config.toml
num_hidden_layers = 24
hidden_size = 128
num_attention_heads = 4
num_key_value_heads = 4
head_dim = 32
intermediate_size = 512
vocab_size = 1024
hidden_act = "tanh_gelu"
norm = "rmsnorm"
norm_place = "pre"
norm_eps = 1e-05
positions = "rope"
rope_theta = 27700.0
rope_fraction = 1.0
qk_norm = true
attn_scale = 0.333
bias = "none"
tie_word_embeddings = false
parallel_block = false
extras = ["capped logits"]
init = "uniform"
init_std_qkv = 0.0198
init_std_o = 0.00286
init_std_up = 0.0198
init_std_down = 0.00286
optimizer = "adamw"
learning_rate = 0.00327
beta1 = 0.95
beta2 = 0.99
weight_decay = 0.035
lr_head = 0.0119
max_grad_norm = 1.0
warmup_steps = 243
schedule = "wsd"
decay_fraction = 1.0
decay_shape = "linear"
final_lr_fraction = 0.0
batch_tokens = 32768
max_seq_len = 256
doc_mask = false
train_tokens = 345600000
max_steps = 10547
dataset = "wikipedia_en"
Each number is 128 + 32 x the weight over its row's rms, rounded and kept within 0 to 255. Layers, rows and columns count from 0. Numbers have three digits each. The size before them is the row's rms in percent of the matrix's.

# down: layer 17 MLP down (transposed), 512x128, rms 0.163, rows 310-409, columns 64-127
# up: layer 17 MLP up, 512x128, rms 0.168, rows 311-410, columns 64-127
down310 088:127095114127115141143146157144133108090135151178118112113178112148096132103118110102104094139074112073130099120153109137178109163073148153165178141089113153112087143156078076084153155121142103
up311 097:110142147096038076111164144106098105131154171158156129124140103117115138123148102201129205126194121154131103169146073132116112122131071087131126140133133172123150160114149153138128178127109129
down311 090:155122157148146138081100090111134147156148112109176081082109112142118052092064132095103065103146155123186145135091126127107183112055130115101102151074151072143114137116116181103145083120147100
up312 107:172107138196078124096127179086116139117114111108146144114137140177094076104062073088174118139167113107104072166088183108129117132108112179137103149126168120110170108174195117097146111097174107
down312 102:096132143116109139069165118183145115079149135162134156127173083124135143105143092140115077124125086130169146091051113138068111125131083079138149129135122111116118125136153149145177102115076106
up313 102:199143139163127075162140108090156153180138162102130075164120098128126127094174155108090099067127136092107137164128146105143148120143070106122111179093166108135161138176123146098109110142195116
down313 099:112138150138111137066124116100073113131188169135072109169153084097077127180129148128136131132135144114100146160115119146162188110125085108156128134118097136113123125116128188132124048165152095
up314 099:141131129149121078136123130073118141159137148131123112083150133158104136088152170098055155052173149149070121146114121126158068129188141091159165176126162161156091154144164168091157137128195048
down314 097:135175069162128076100127111100123124170150140108172152111147116126167143173170089097097153062115100090133140089112056118122142125151092124215150084065140124125108150167147155121112073126145135
up315 105:137132133116081145140104066086068149183102126147095089067137087164121117139149132106069068125162097112120146143148140143135116093122150122169123115146157126139125116146071096150127172129079187
down315 102:129093172125162121090116142171151152114174161077120106107149088104133184136107108128113134165131082205152098191144142105101130163170132095119159169137144186105104099163094092088170081083143114
up316 104:171127171138137101070121120093124096102107120112108090131079127132154156127140167120167152124115108124133159162164145143077107114174130063126176125191149092103106151209141132167120158114143131
down316 102:104162140090102102112155110103136155108144131106179155125134156094103098122127074185109120141147114148122078100072119141182168138114155127089080112073126161145133109079111154112111109171084162
up317 097:131138112174175119161081107058122146116151121135052145116097034081141122082166125123106147080138124158104167101126116139133085120165137095061139141179202162104081197106149112143094145140121117
down317 101:086122150050113134132119198149113152105195130072186118107158157141146119172067133098151085151103154084109076127105129135093126068090143157144145138107104127131122116104113164126158066170162123
up318 103:125155185115154135132048118087153169118163145108140182078141099142151130112147167132117072128135088128121119172137169072168130114083114132083113080110173169142167116187113150162122139117161198
down318 102:204135114092113131128180095148110092068092144138065109144150138111123099146145118122120154183106097167114177130186119149091112110090091109126121182105106115102173199097120127097159138087104102
up319 092:088154101166096077093123086081138098090113142134053156107144112115146138117148126217095145090089119152146141130119094167162103131164164106148106172154179141159110104169075170153130130102158096
down319 086:104145122113089180128135119139129149180149134128125142097090067101119124143161163082100091139140113136131099081080183122078056125056104086108161080172108121065190111149096147083126143091108150
up320 098:136135150130122151116169152097162106185068134124117076110132112121159114137153106169062151125159146086076077170160096184157110149130112154104112130154095081138152181102151102112210120163177137
down320 093:146068108108100125155148151135119080153124112125121175127129198089108081141134109135141116144121082162129182124095127125070133119080172116061102098136111143172093130099149112145149137123101220
up321 096:132116125110135038064125102090145129135141105178058113102078047084128123125091170147094096091125152183158094163126123199097128167160160070178120189170161088178139161152169083164147152096146127
down321 091:148145122174152194154137140103153103082088123108133142144146209167117136124159156108182134157148123057131141128164133077122149062138174154078145121115151152122115081115069098100153152136098129
up322 106:164161139097114111093112145107066128150141126179098099106177145104124102089150129155092143150153133153120167153101075104149083077142140233105147152135100118123127147174122139105141172112183118
down322 112:089184091134176141144146118121131154141139128098095166116137111138098148147124127152213089122182146091147124108100096118105112123148162106128163186108072196125114128092102126066125119094187062
up323 101:104120122152106156093110119097102126129075157132151151114085091098215166092164099143167177071173151164133121218098123114081082139153135110110144137142114173089043131121089123137098192107113086
down323 100:162101112128136073145137166181133117120146112171133080151155139177149120077101097145053015122152155090112117137126112140226116113137110111125094158153132093117154167126112126107194110112144132
up324 093:166150185142191137121168166065207157136158140111065134095061100181133180168065121086130112150146053149119108114115129111176123084069134160135140111093180174085181126157141107113117123105131119
down324 086:164113166117111096102073119192089115103104126127170131177162190120142183073157203152162102137138167107134140161152145116059139128085140175146104104121066109145122136158125094179142201117108121
up325 109:107148149133132134051117103165110100151157139131078179105085106117095125151128143133093132125162061170098105161104063140104155073115097051102154180132142187156112124099112149063117193083167148
down325 108:140193091162148151127162116086137101115129161159068167088073088073116134108079144112136115071173095129082133088116061167082149092139159115141153146155171096141155087142199183170127110128159096
up326 095:105150098168151090139099100173140125113161149130108124095085161142144087123120182122129168082198080099122165164139118084086131196122126107128191172075134108124134215125156135139091191163155153
down326 100:068120110094185136118084094125134104128164141092101138098068152118123136207100154057150160083116097128188130114120145143081140095104121080109115110113133160138084150106142167141179088108105116
up327 090:116112169173144084151148100111165195126133129092076145107149126124132142209118210150124112114119150105122159152161060138096163130182120138132125138086230175107100095122152156103098137182216164
down327 088:113058104089144120117113150160079083139126117154102106154190113122139095083144087080129128149169101126113097134150146160179088087160085129123116150185061123075134147094094117164146105127099103
up328 099:175061108164061085178154069145151095119184151137088095125087126114053127089096187134098125144186127119110197101157137112146086129198149097161098143065117139108134120193110064046113145141129143
down328 102:171120140150150106110143136117084087119178134166125076092119097165145151086131096118168086144139091156122081118129132139105129160160115152149112178184094135161104146174158168206148125079149128
up329 097:153123119123125080141088187126176111121167194170137114133142108127188154082065098133142131131124177116116170059122112145096131107064123143121141110142099127181081134155142150128111125104136118
down329 097:091162105155142166136123067106089153115109077133111117111118140143092066169127118091082109134130111101113121179151149132190118159174122088145124106079137134128152136136163138153180199124094136
up330 109:163164123110134115103066121129114153174141098092124113132098097152106131062076164128112087171179158097099094111066112171159112192155163113173158190112134117144114123194141122168100132162135109
down330 109:108197148167109125159169164117136097122086078134138137159107166105182136141170155140089130111094113060108143158192084122113149145136110147118074063075127117165184142128099138171198139100111159
up331 093:132123138121125092130114147107198128077157099136089122070111128132118121161168174149136076063084139055099150176153137127180112129200122111134098188109105201142135138145090143094086143156109146
down331 087:095170137119099124171090148101064133101095149113166086114137131207168123102130131134132113087147120199152114160148189115110051104110096141113137070109073132146143136147118048134165064101116099
up332 104:185090138134189127165101088101131157067148111064127107136100113098093085069134116080089170105151120072081126114125128107080186102168116081099130156065165155106138116119098153135156154106131135
down332 104:051189094129103090085134109088166106136168156148145192172189120184138150141155102152179113101124071140183157125070133146148102138171170117169091124130125072146103129119143156113189120207103132
up333 095:164159133088135096085129171107146108162158098148077162084100094150099169091213082124146163110140109106101043187133131099135129183141119106122154094127133133141098147112195114105115197154080185
down333 091:138104121103112151161150126073143126132130113130175125143131135092133088098069152161181089093160148215128142104056161108163162134092156120071132112086127155113204108135103094204151184127202124
up334 094:136095117130149112122152058135138148180107149120133157137198124109110164150145100172109115101159118159146116111169085124154077101156100180134095167101153135118022101152176099102091154148098122
down334 099:122040133166113101138145107148104101073143044094118144090109124155140185160109180162107125189152138120129095172131119189117121117127115142149207078119099102089171151149086079084192155157089120
up335 099:075184153145162151123125108052101107132149130118070165108143113136125158125133186146170178159105109137123068090139057165174089155134110100110102144099216113126168090174154120104096140165111082
down335 094:119153139135108045082082093195112082131158121103124082115102167179105115118153136139090070133123178127113162145095140129071118116151176124103145173168125164113123151149119057166195129083160165
up336 093:100130142151058093178125131106107144107201106119080154116109131142097138136099208223174108081174095117116147134176099158164125181150105092159132156098151160190116154071146127087131136103126069
down336 087:133147102108153180071113121111159124113103167124153109130171182132154134090110083105048094170058135133139125134107142125089140035140091104107118036160105183094151098168145099112117153194111208
up337 111:139195095134101113106090158086178091111089129118131119108117157123131124129133085199110110138132116123106151099116128104154085116118128153160135106162103142079122167113128078109186128197117084
down337 110:111111081091145135201060110105106124168143161081123186088194142105123156098123153154085114126075173135115107127081094178161099148184111149142150062069099130168114135149082097152190103115169143
up338 107:115116160094129167124146170159121158116136122117108152125095157143136132104105106158093209157120128099099171068111140124115141081113062111093118164071145120168093096101069161117150161164169187
down338 109:145150136147165131135141124115091101171126146151106080123129099094186108162167191079148102099075102152179072110113090160143141168157240099126138125110126105048155103148105119126109128149148077
up339 109:142055081122089092120097079103186150100065108161093147142069114182154130097143077111154127111114105176123116156111100111161160091166120156158126189123182166095144172114137113125189123113077151
down339 107:095127141133161132185141123124099141164182152141112082151093146111133157125163159107064122130140185120144139182104152176157126057135120098057160155162149180130115132143072126123171153127117088
up340 098:145073097153102137108055131118126074089060149163127128088095077189131167142121146117147126146152085135125125165157137104122136056148093087123096122169119139131160081171084121140185163141162055
down340 092:096108099122145101081174111127127156123155128126118147110111133069146062136085173103097072129174158074095094093057116099142100086101128118129138166089156140178063187098158131122123147140082110
up341 098:129156096118130131131139112117107111097199114078118162159107021194153162075161126098102150102092126129114142112111140153096150142182092155150110168155129131105058092108127156136173141165140083
down341 092:130118165143148127105126118132168087134160089076141155073077194111124139159078137163096107118123085113132125133113092146161074155225101140155121134112154154116121183101135124119063139139112145
up342 104:132109133172089103141185150127136132164154150107135107125123122134170189088113195138162129151176138115103058177112148132129128156169102077102124113136143165142163217100167135145121151206141079
down342 119:120109153145104107100180185146122102129104151099168149128102140094128145120094171116144113130150076093088047172086142144081121138147118123129088138174073116166147169127185142139036097144136111
up343 094:100134122122098124153101112135150111168094156166132141151180111106168127071143166147109175127175121152087135146139111131190079104080101097112148164117192196138103140151145072172097155163119099
down343 089:132158128140113116152121130151100129085113137043138135128119116168158083179128146126126149111099124093117123127192115109144161114082144082115150187171126103101168163166156117083145086094102072
up344 105:122130146200127109096130111070112151171150139124108136085126076141132111095097108147093127130152131050125072142162115124086104118093131177112142184123159145135143146092095083181126186080177086
down344 111:120167107196125140079151141127167099144211175059121173141112137155166137179145093113106030131072110094149115140096183125152173125141134145148106097098196067106118129142114136142080091177083154
up345 104:163084133149055127142149092090126118075103145111110099107166103164152139105070116121171108125153134057073125136144112148145156142112147172135152113114115165158104117077186140103148218098163116
down345 104:088109132126091145132086097117105133162159091082088124149135150134099161120160079166192093139110166097107134161127204165110166110101142147151088067104141178158215139161131199093135094162088123
up346 101:152125186084082087101142149123160161134144154150143098142159161086143115125051191134088063115124112178119112152062173162081161084136100114108112160157160131111120151134099085114091126138148082
down346 098:106138090155180168090101053114086077132158113128132163079131067181095096145120076115160150119189111145134121112112145156151103180110141128110142103136172150102119124130142129181162165109150149
up347 101:155111147084126087140089118093156118118123124095130097084068143142167139055130126151155136147114098129082073167148096100104059114156124147127151139157214136123165149140078089068084130079162110
down347 101:090105101125099097073118164178145109065166083148125109111089108131115048117118117190134060134172076158121121157019127156088121116143132138161174158125141158138131183105125089129057123124175088
up348 114:169143146128051114106034071111092125165172131106100150158122093145141166134136119169097090132134160090136121151134122132141125095125184128104093129067117140149175173074081112094147136118096077
down348 110:116100112151146164179110133111148149125101108190049148135112136112089169157071117091068160137159144112110194131154080126116119093135169137114137143115109113135122091133166127116112192195180108
up349 106:113161145103100117074058150137123115124131159104113065097145093154112114109084137156121170110105063133128185178110141117152113132121100110063136206097149148144128128079103134105192131111065039
down349 098:111098120069082058129178130131194177128144098126142135106187164117154093123154110093154103169114146142100122104194087147130119100123094102105148146133143112110136104172098137107117140155181141
up350 091:156132155143123104163050109142135163164129085083129142130080075122120107124058129121128186125125155095141104147194106109112111165178159093165102133100146146170148153098100112106118172108144022
down350 089:082115042146107092125185175099090081126139150151142136123163148164186108083132142124147065098152133142104126110081142188138141116161139115115166125136116121120128039119152131160141068150144118
up351 097:167055154149138178169102126103130119157165113085170094121200118103118135155163117188107171161119146145118127173105120177126101102130128151091169110145144184131201121162089145109134175136122033
down351 093:097217103117123116075152124135114126088123140173108174130089183121129179107148105100149110086130091107064120092153145119115142124110106130156124136116146157098078175144182135133116069161174138
up352 096:155097131113110119085143105077160135123093143101119096114118115168143162080096125135139126194168153143140108159109237078092126130096153127123109109151105189151106055167097136131205131112145113
down352 088:079134077146114182137140122103097155115133137137093161118190129136157129122121163149183136118101110073121145089148053137146169117128082184127153166119142116124113148099127102157130143034089167
up353 094:168113062142114104150158144073165147087094143140098091136117077088206135164116102144148124159167123094104196144170123162165058102207094091073151162147125093142134157144137102072116168109179155
down353 093:111125088082106164097135132150171151147088122125117141169116171092171159159139099139096137157149170135128163110113178162091103090122150100165176090130117117152107159133155138127134143181086144
up354 087:122154129129126108145037086099135087148136182130109124138122058134160101162140084095068134146127153143122126146101173114124095136189106089124115125060125159176125132156139085132228135143103075
down354 078:197104076162115134157168154135124114092149113152115142126144146133105143155196178125166133096170060127105130167130112160222107168167138128141153158173108149076122111114098139151139086161156095
up355 092:091140123108090129127128178134114181151164151205131144102139128127154113139139058146132128061119172098094082155138066082163145196166162103115105111072107092118122214115147136109135165135123197
down355 092:082105076076136131116160105053043121134141099133122058173178120154150202117065129126071095151092159165170158082029122135138136101113097108126165135204139107088057105109087106117180114130066121
up356 093:074103099081102131160171181059161150119206178153081077115115092178095147140146160113151151150132138110140118180106106089126124150111137130167157120145169144097102148107107106080205177133160148
down356 092:130138156065181080120109138096123112094115120128100158117218083133182118176131073177105112134077140114136150146148079194131126091144109149099127089088125148152222153085124165196151099150089077
up357 099:199183106126136106076126143139154102177108132077073159090146148076176106049103194141170153143152144154107122176185119085051068118124136053105176152090159167126157139118142133118123161112121099
down357 102:182167205164153151114126098138168141087147121143081158116144127128167088100103150177206163178142126128104100127127074127097143116106111074077091126119064093184147121128180157131138156076125126
up358 096:128128152099122065180130178159184153156163117062122101126116103146150126199089136116127107169159091137137183107117141130066092098188106152116096156089164162179139148131109113101095128121119141
down358 096:164092115076190109093111060152089125097149075168131078121129113154132186131160079153125085049145173119140097131103189162139159136112173105100126139129154109108168134136115119081153163090107082
up359 101:093122111168120123181092165087141145125102142178056059125082076130147161102071149106136127131137174086093143142122124117123090178206109125117082129126116183162146222152084115149106174166127172
down359 109:068100131119170148163147136082099162179134115189099085123087113095110099119141134113200183168157104140122173111131132139142083106206135140167164155123145142148108109119074135072109128152093156
up360 104:138143129125081050122117150064121120091117168145088121112123130102152153123158060078129142140152139140146112152158135113081122150134108073126135152118166122121117137180051182087132128167135112
down360 097:084090135104155169121119104128100158134112101111152123136123111102180103127122175140160095130150185115114184116093172143148127066127130189159132131136141115137094092062137095153175080154098119
up361 101:169127116114090108132120117129184140146149173164082071085068153115167171138107126081093166120130154119121155092129126088153055124128133136151086216121143107191121191185189107143113173121163123
down361 110:166117128107103129100154143103163142112103123107115108086067196133187198139079132087127155174105124110113153084144126088095068149059156179190116174124129067145150130205197119159130175113111143
up362 101:150125086111120118117088097123044128125171138127109026140078140177130141155106089154168163109159169147125128167084151190068099081115065104116098124139169093070145175092139126143130140128210110
down362 092:092102139162129141167146171162133115185146112087116198167106147123077120078117173172160128123106072063139086125207096099142128167083086135159179102120138105166114134175100130127119156077100128
up363 097:123125112083107097159127131114150135123118141198112154081095111128118149085101186158131092104146149096110133090115137162114057152210122101196056161139153119148118139104154121058179166123136077
down363 100:106122136150119147124127157167171179137100096109136113126125157131093159176180114047116094066153080139124169154109119113105123207134138105168154112098142142150127167112115096131141173151078126
up364 092:146165125149151114169124131061108115101135140161096150099125153152174130119126151168053110113163166016120127158113112075135086153119131128164081141108121110126125216137142071085133148098108150
down364 089:120109106099136125133083122170124108082043179099108157142159164147133111208112135155146095150082047125158140101127171181155116133133092119093140127142177151118152093195101163092166075095087113
up365 102:127043128095163122139126127074144125131150100111131134108161135167141074102228095143127072149129091098100123150084166141109146130155120109181156137099131096151102175115106159085133136152113180
down365 105:114152107211131112114140096142110174152082160202103151081122141148126147066118173092147138140169188124161139146069099099145092162137109083073130186110054204136141135109128138067153132107122077
up366 099:095105130145102121102161176085122160127119127122107152087100127148107090120048162122113153130138116149107134074118079157111089118144136093136131160071132154079141100166171183075203161174145103
down366 094:124143197138121157138161124089119195116150147187119152133092099069148164144169105119115122169127088106130162115121175095144157139180152095132152087164131066209100162066129091108127045048114107
up367 096:133087140149163135138112125120177169146134126184129081067131131149159154121079127108131136128145110099073195157153146121117036091127112102176156157130136160120162159187134159167124186107136105
down367 099:143120084141104118099136089108142130092104131106138113108111130170166094173067163059110141140140134042102133140094106178148166171164165120143171126112168039132099131135194082133114088139142065
up368 099:151140088172120141123116128119147096086119150125051106097103113096092141127095110159155090169112094144103141150094107180128124117102121082161097206145103132109094137150162151139143150121121108
down368 095:140179146097097137080126117083157158127093165085163101160163118156131094157078148105088154118106159103134115146182134131078154164130130125111170125131133175145184159221149149155103098120095096
up369 092:123136095182188079196140091083150067147187160122152125169118122131128084141153098188038176096126098089098096197140154136100059110109092094144127145111142139123129107109137099152169160125155116
down369 086:153063092148152178173114199151098100101058151110103130134131149041112154145158145134182130158128115111092107097154117126209136117161171100066135167122082121143154105132107114133133092126147133
up370 105:137123132158102099131064140131168184143172115149095072091103120123129122052084163113114136117113190093101149124191168177177070131203126135112140142103117134180147129147161148102110163166169151
down370 129:157094202129165133104091106107101170118109101140095141092054065162115113076114119091146151109107137086136160120189164110172108122182156115091157141102105129127156121108156131133112155124116118
up371 097:113141133213086114134122082126134121146098153176103090114090094117128121119101165109168098166156084109081144138093114118094097117162112121190134193114141172178126175167097121127140133171165134
down371 100:096095111186145141132135113105159099120116139127121087165076215113082111108102150130148160112153140146074166110047113145126089180193115092111124190128145078124146166147118133144110160125073108
up372 102:163146130129044072104072135090127119125147185126064113112150120091134128133065093160132125069152168150127108127109113167078043141152091118119145124123220115108113123109127125090153152083134079
down372 099:160129135128154110164191133081130135146084146152146089170173134165173129131118138107103099148058149120109106109157107062113141108152149152158129058209116111125123116101161106142163157087133162
up373 099:168156077155120124126095102133106135144207160161109128123116055093084107162132154144147183181140123097128108114144138149135116135138084128074134159171198123169064092067072173129170193134172117
down373 101:132159147095138109128141166123045116134148153082132082205140095189110119093197142122113153126105105110158117103061076159098151205131107121177078124102140071126168107152128164134140070145176128
up374 097:140184143184099100098184147100094148133134137118059166104092094101150159192089120130099157123196122122142108188176127197132119162108153142173090115120156135101079117150077135132183129104152137
down374 102:176131189093090114102100148076136121110117120127162103103155161134131138075157143137097117110064126164142138118096152053191091057145125139126128140133117155167186174115124138077098094069106101
up375 104:152093129186159096101115164136108140145124149088104119128102127120142073163102118152167175095139135102118150157187144141128108109140070147130209152110158131102076123078087100133129165175148129
down375 113:091159124099177155109120108137195119123099135129110137111079121147069098143151138163141139140158119106108131143164126164147073121144156097094106139134093210122081147153150159141139091107155095
up376 092:169168148137114093100066122098169137171121155162088151091100099133208145093126150180103147091186182104086116155172073089104091158111150071090131162116133132147089178146218180132150154107163130
down376 101:133150139148196150142189117088144087136126143163085104108104116135175113185048143141141119109156183098106124112112126083116178135060129140101165144136094148168086147151197108180181171141144132
up377 104:174087106171100066141131130110103087157114128163105051129165095170139129129113185141117098122139108086101070081167145142125113164141108118092083139100104126136126075133134089105174164128125097
down377 101:087044160099158150150119114200098141168070118087115131069110184113106102119149185124131162082138139163137156151120109142143139169134156095191184146099130096155076193121129149111153108135122131
up378 097:105131160128073088178084150126144135125144139104057086124085121153191117133181171168094144115156165104129165159073092122152072087174108077099089129104162186095115121174145167108173150147116114
down378 089:107112084098130191079088086127089146106113116153152116160145099146128176111111129183139143116093096149140132140110187167135138152046137152154131168142114120123145096130198075137125118141162162
up379 100:115106142132122112152159101106149112150134155125098095120124146131156129141128108153090176139138148135131125128150191102148132143109086105152098090122170153142151112138114115116195147147142101
down379 097:124106094110131096186141192135065173138178138147185158191153083131142157124098155161113154095125115099144167110070103107104141052168138110129111127181093096112062117175089199139132147077144143
up380 098:128130125144137116103189153147110112144121103111100074098070108098099131158189140150078146194161114118142128130137123117134161080141123121072134175105144126132194164111108080108095182117182167
down380 096:095159177083026145123162112094204082119094118198146100100107075126099111113120110137135141065140109215108149179092118159072081135135090106150134137078126162076112119159130151148106100176091069
up381 095:147160121098123099157098143109118151181110157121102103086138161154120092118089193133145083093192109175144111119116090103157137073114156161127109132137116174117164145182152131145139175137157116
down381 087:118107118148110171165144083136153092134131073101121110146166120148128136135121038091169123101070131120134111153113197194135176204104079117165160100103144152155084112143136160104077189118100181
up382 098:147160124105185118146103139121167137150150098147005089143163108095172117130078089134103123138076157114132150070062138132100122137125035130106124156137164125167145103118088104157131149163111113
down382 095:195171125131118158114152122092103131107137061155180146103076144148127145152149138124107078130101129094104154154184129098085112108153193099174173179158069082160151131118111079179185065183087163
up383 104:179158108174086065140138118123129113125121132112119078098164148120151142157059158114150106126149148166108089160066070125133076141153068128128100189105137101102081078141072090142131138154170162
down383 094:054175112084094111204096127066155164099152116092139136103112137139177106117129098085121112097127112076167151154162169158140195134120144155121162102150162138157161115117102174144103115112058089
up384 093:156120067104101056148126137108135102099139104139135113069146102177217141152153141200159155145163200104087102102091134153116151112131168106131145101148144123118106084126127094139103158137099141
down384 091:090133092128113155110144124176166152169138074115171111120080105145119116144082109132120169108117089182169139102184140113159124147112114146092105113119138131126083136214115146099108103130158103
up385 091:133130126173091056115138120079171074108140152091125145147162131107144162100159159184105123118093160083100099186168136182149126109162129096118102143143194104167120115182144143158111140180150109
down385 086:122120130124170168129130110129149153141104159116123108102141179111089076141110072054140143162157171149125147149102159154126092121089141151075149117153113145058141071114084074090090096106140117
up386 099:174100113082071118110138108145122105142110131105131153080179107133127098102108144192093171085176081101155173144120094111108146020159161154126156165150174115146227110131102138152139166119098156
down386 097:093125194150094167099128128060145168162129137103129120166135133146147153127099124054174086121073173113136079126082186145143103163111071110110098074115124126160078125116151170173123142129123118
up387 111:142124161155082113116090084101142147133139121072167180120096139169106123105110123125105168121146100166139151132143163109133043132152099132143095066139209169076081116175144124104157122111090113
down387 104:186159059159188104127154124109110128119143121110128101121160137104161134087138107136116130144082167103128143106094098123138192103189171152146097182133139123130190154082158150132195124104160141
up388 087:111120132118154120132088099122144121157136108135052127140103116139139099126094159146110100134166119177166133133144188105095130084154145075154215214122143102134111115124115080138138158085148058
down388 084:123105108125121133155122137141101095096132149065150097121170118065110113136159100113092154117133107123109091111093110106100210130147132211160113052134166120093136078130191126110116058188076154
up389 110:137109119154100105112137105160172163161114084149107145155175078113191167135169160185093095093114069112107144143116094135150171129082109148076056181136146121113156160085114158098092156132107080
down389 112:140107168145106134152105098081096148121107155124093137132097096083100188138167191112164157127205114142130091115115061145131081097156189074138163078101124111133138114135151202131175139174141139
up390 113:172160110098062160112122133067140049172109200113067106101133131132141153080125135131120078102146165095074139178142155112072053104105145158115086139127142113133108142136072123113128125116134157
down390 106:146125152073180162072142121134159067163142188122107143138066100126118111103095135105146053099156153098141123115122155175118108159106131088161077114151119126083126132148133163126124083055096109
up391 105:136160141117140126109091061085098104153128110113099099093144120147180100197165120106095110168143142119087113123164097103097126149207069122108148132166118119092185131075126080103112146123186121
down391 106:151112081170136177151109090127161148145182108082126114136102085106114117112143122142156131079083142096131127168066108106098105145114176157140148165133212195128146115125119121163094068107149149
up392 106:130185128160129049125138184091117122169112124138116099095145122129173166147132129140125084109134145104101137183115146112096166151158040106122159136093114182096147151187136153139109143118142151
down392 107:131059135109142091170183110114154140144082088183107176145119092093138133119146132117144121097116106132214114135116103148060134125135131174160134141164154104185135155111128115166068078103114081
up393 099:106135157176114085144106157100141151104112113127132067114105125096172165053067145142106168123126145090106142158124151108098080128163090097085128157142142127139200190139130150132166175164151139
down393 107:109116130159126132104128121089115176093096111083184158138096093130190144098110111151157089139120173030138126076135140178123065146121123121099143088140168112148159148106122164160054142110097163
up394 100:189173112171117086108135178121122094132134095136052115080108097129125102105138161126121137114155073068116104166091124132120132076190078084121066157084185084082152162138105130155117156089107131
down394 100:154127175146143112145131146134119077107109102118157086114126188155113144125109100224096146154153086167137134129100136134141116134106155077130142130126106179172185081128085070151149130165151152
up395 099:159148141083063113115062105129160154122131158154088086109107108182157147174099172199137202148170162171138169148178112114095144142131123109114124157176132113164061079149160115107141136100175057
down395 093:067082137155163100114076150178122163161143180103099103126146137115084120120175166092096123169110172156132158085112130113122161146094117111113142095168121172133100123116142126141119113108116172
up396 092:121174155124169113098144126107135153081127154184115152098136109105180168142101132135151161116194100142136167127137133086185116106127109120125140174161120129184103148160105091109101190071143113
down396 087:068095094138126144082124107129098141115138119089153086096095167154137151154161106166112119151127111105137099171098127131097087150145130146130095158124160177081108095113130155083142102152089145
up397 100:110134120117147149105093113130125173222156133156086113118142113160157083128147076137062107136135079164101070164142112129120165082138154108167143143099158165151160142137096101149128146141145143
down397 104:077108136141065116130109174132091103153110162167161094138207073082197153132120111134150162118164158038121120144146171159123125135127126093161129165156110182131076151135122156173097130114143104
up398 111:098131079125034122119141066075092150140158184134119213105108089154223081102160183139112105112144105072127115149145162124113118130133132150151139088164147146148083139123094145138140155102193123
down398 111:168113173122149198155132196130154136109127164138061127084126152147134120158124105135138187118096114130155145134137106128171123126113121131156199143113153095084136085166184176193157172113131136
up399 101:153164164168174094117115116129140113155119136113112161149154119154131136168114200098110134154151187121122136147089107119081136053148094114140167140118162175134115106184128102174156158193113073
down399 097:101108110161091129141097201178175099115115156110104178167098126131164091132080147130133136136104115179130124111156115114128143153115130148122131178155114164113118154058093100157103157090115119
up400 096:172139084104119110189065153106179136164115152134109143092123133226127168160137095179160104095103126120149143122178071182104123148171139140103156133099104121157091159120162154097125157166112110
down400 089:114159104107160154142169122117145147132155074139102104112142167107097088124130179085083113137108147125082160125104143170090140116146122082173137059141160098130147120112129115148187154133175158
up401 108:154109107164115035133107134093182125144154103106082132145121099083132105151149138192108104107108119141101067117078083169102100145108092102145088165092150143137158111113130154086171158184107167
down401 107:106157136120103206142125120101143130146134115121128128128066103136089084189143158130109168190136148148186111098126131143110153081210123108127111087139104139140171181110130172109176079076146128
up402 097:097119086153163139117146111080082134182158196138124097115159119129126139116111149240073104116151176132143102152073162160131110173144124080104094157116115161095126144129148151116172156121113120
down402 097:096134131136169088115095124128109132118092127137109150137091154170173177081049077143140125117116098080119167085140117116110146109106149112125150126135160110186109121074142160161170121134165100
up403 089:161085133105091145134040134101106072124083138097108144069116132148136163110116069124152182077160080108128091175173112135147117100133167120161149134082132169127077105128119156104168190161155125
down403 088:094126092120147136088181101087084140179157143137186095119148121132151089140154104177076132162153127134102158124118156139128138138114087156145104126177130105178115168076129091148139088152112115
up404 108:152089132111044121103174112110131115156124134151145121147100131153140131130169144103087090093164126072060144203124134125149158098140126107134103112095125147119137201137148177147118130081132129
down404 109:087109149158158096103119109154121130099105147070128057134127112113130131173120144124142140176118113160182111138085106189112175155127150098148155146158123126095153104112147144123145148072183100
up405 101:125101139153077076089166058112139110115159156166097160155132100088150137155146129146111122161146109157122133170117133143173094083161128129077127113128164122149140067150102070159091175111165147
down405 096:099185121121122118109071218153098103147143120132164134149123117195103125131115133096133100091067082069134054088136134131114129113150164166215163151141132115149101098089107134105115138147113140
up406 096:146145119105136121170089158134196135100169131160139129053079099122114135104169189135132132064176087109089159153155116094116081102165065151152104132168153135158081174139146147128117133154151098
down406 094:109109099063164150133090133109145096147190121099133105170110137143147102124065071082136115069140067144150105095074143165100136177157122100081112066128139103147107093145143130090112111113089079
up407 099:106155132181100161102134163098105171149134126133138122038107129115139121181114118140121144153125157139066182155088151113155116080101149084137183167127122121106112101127078183152214142102131146
down407 092:153103133122098130184111071067144171075101116093118155148097131170097125140134140092100110116121144110180071081187091114117125118180146115092108124114164126141210157075199149119077117153122103
up408 103:125105096139157119131066119063132156129145158148175179128125123135137177157189129158103129119100137106094101178059089118124132083180125101156135151104168151143098130118109179068172143110104161
down408 111:128124104065109111142178136144116135201073095153067089141116171131130145094109136087113127139151110178104161137127125090173179209106163204102092137169116076111142172140177130116109125120091119
up409 096:173138115114118101103112104128158085148148148126139131134119158122132172084120159175134147149132134152101073126168168087129101080167155140041158126112146134084133142191154150112106166172190130
down409 094:126121113140100115163171140158091177148156101096112106104172156189058125128132089125123103134163133116150115143082156087124130169074109108155113147103133132114133094113200124132088109130092060
up410 102:119099145106117166115118092093196168123114176201122157153137115117185170125175116147083121022159119147118162150082090108141121095099125063133107177097135164130138151108086165092170124099075114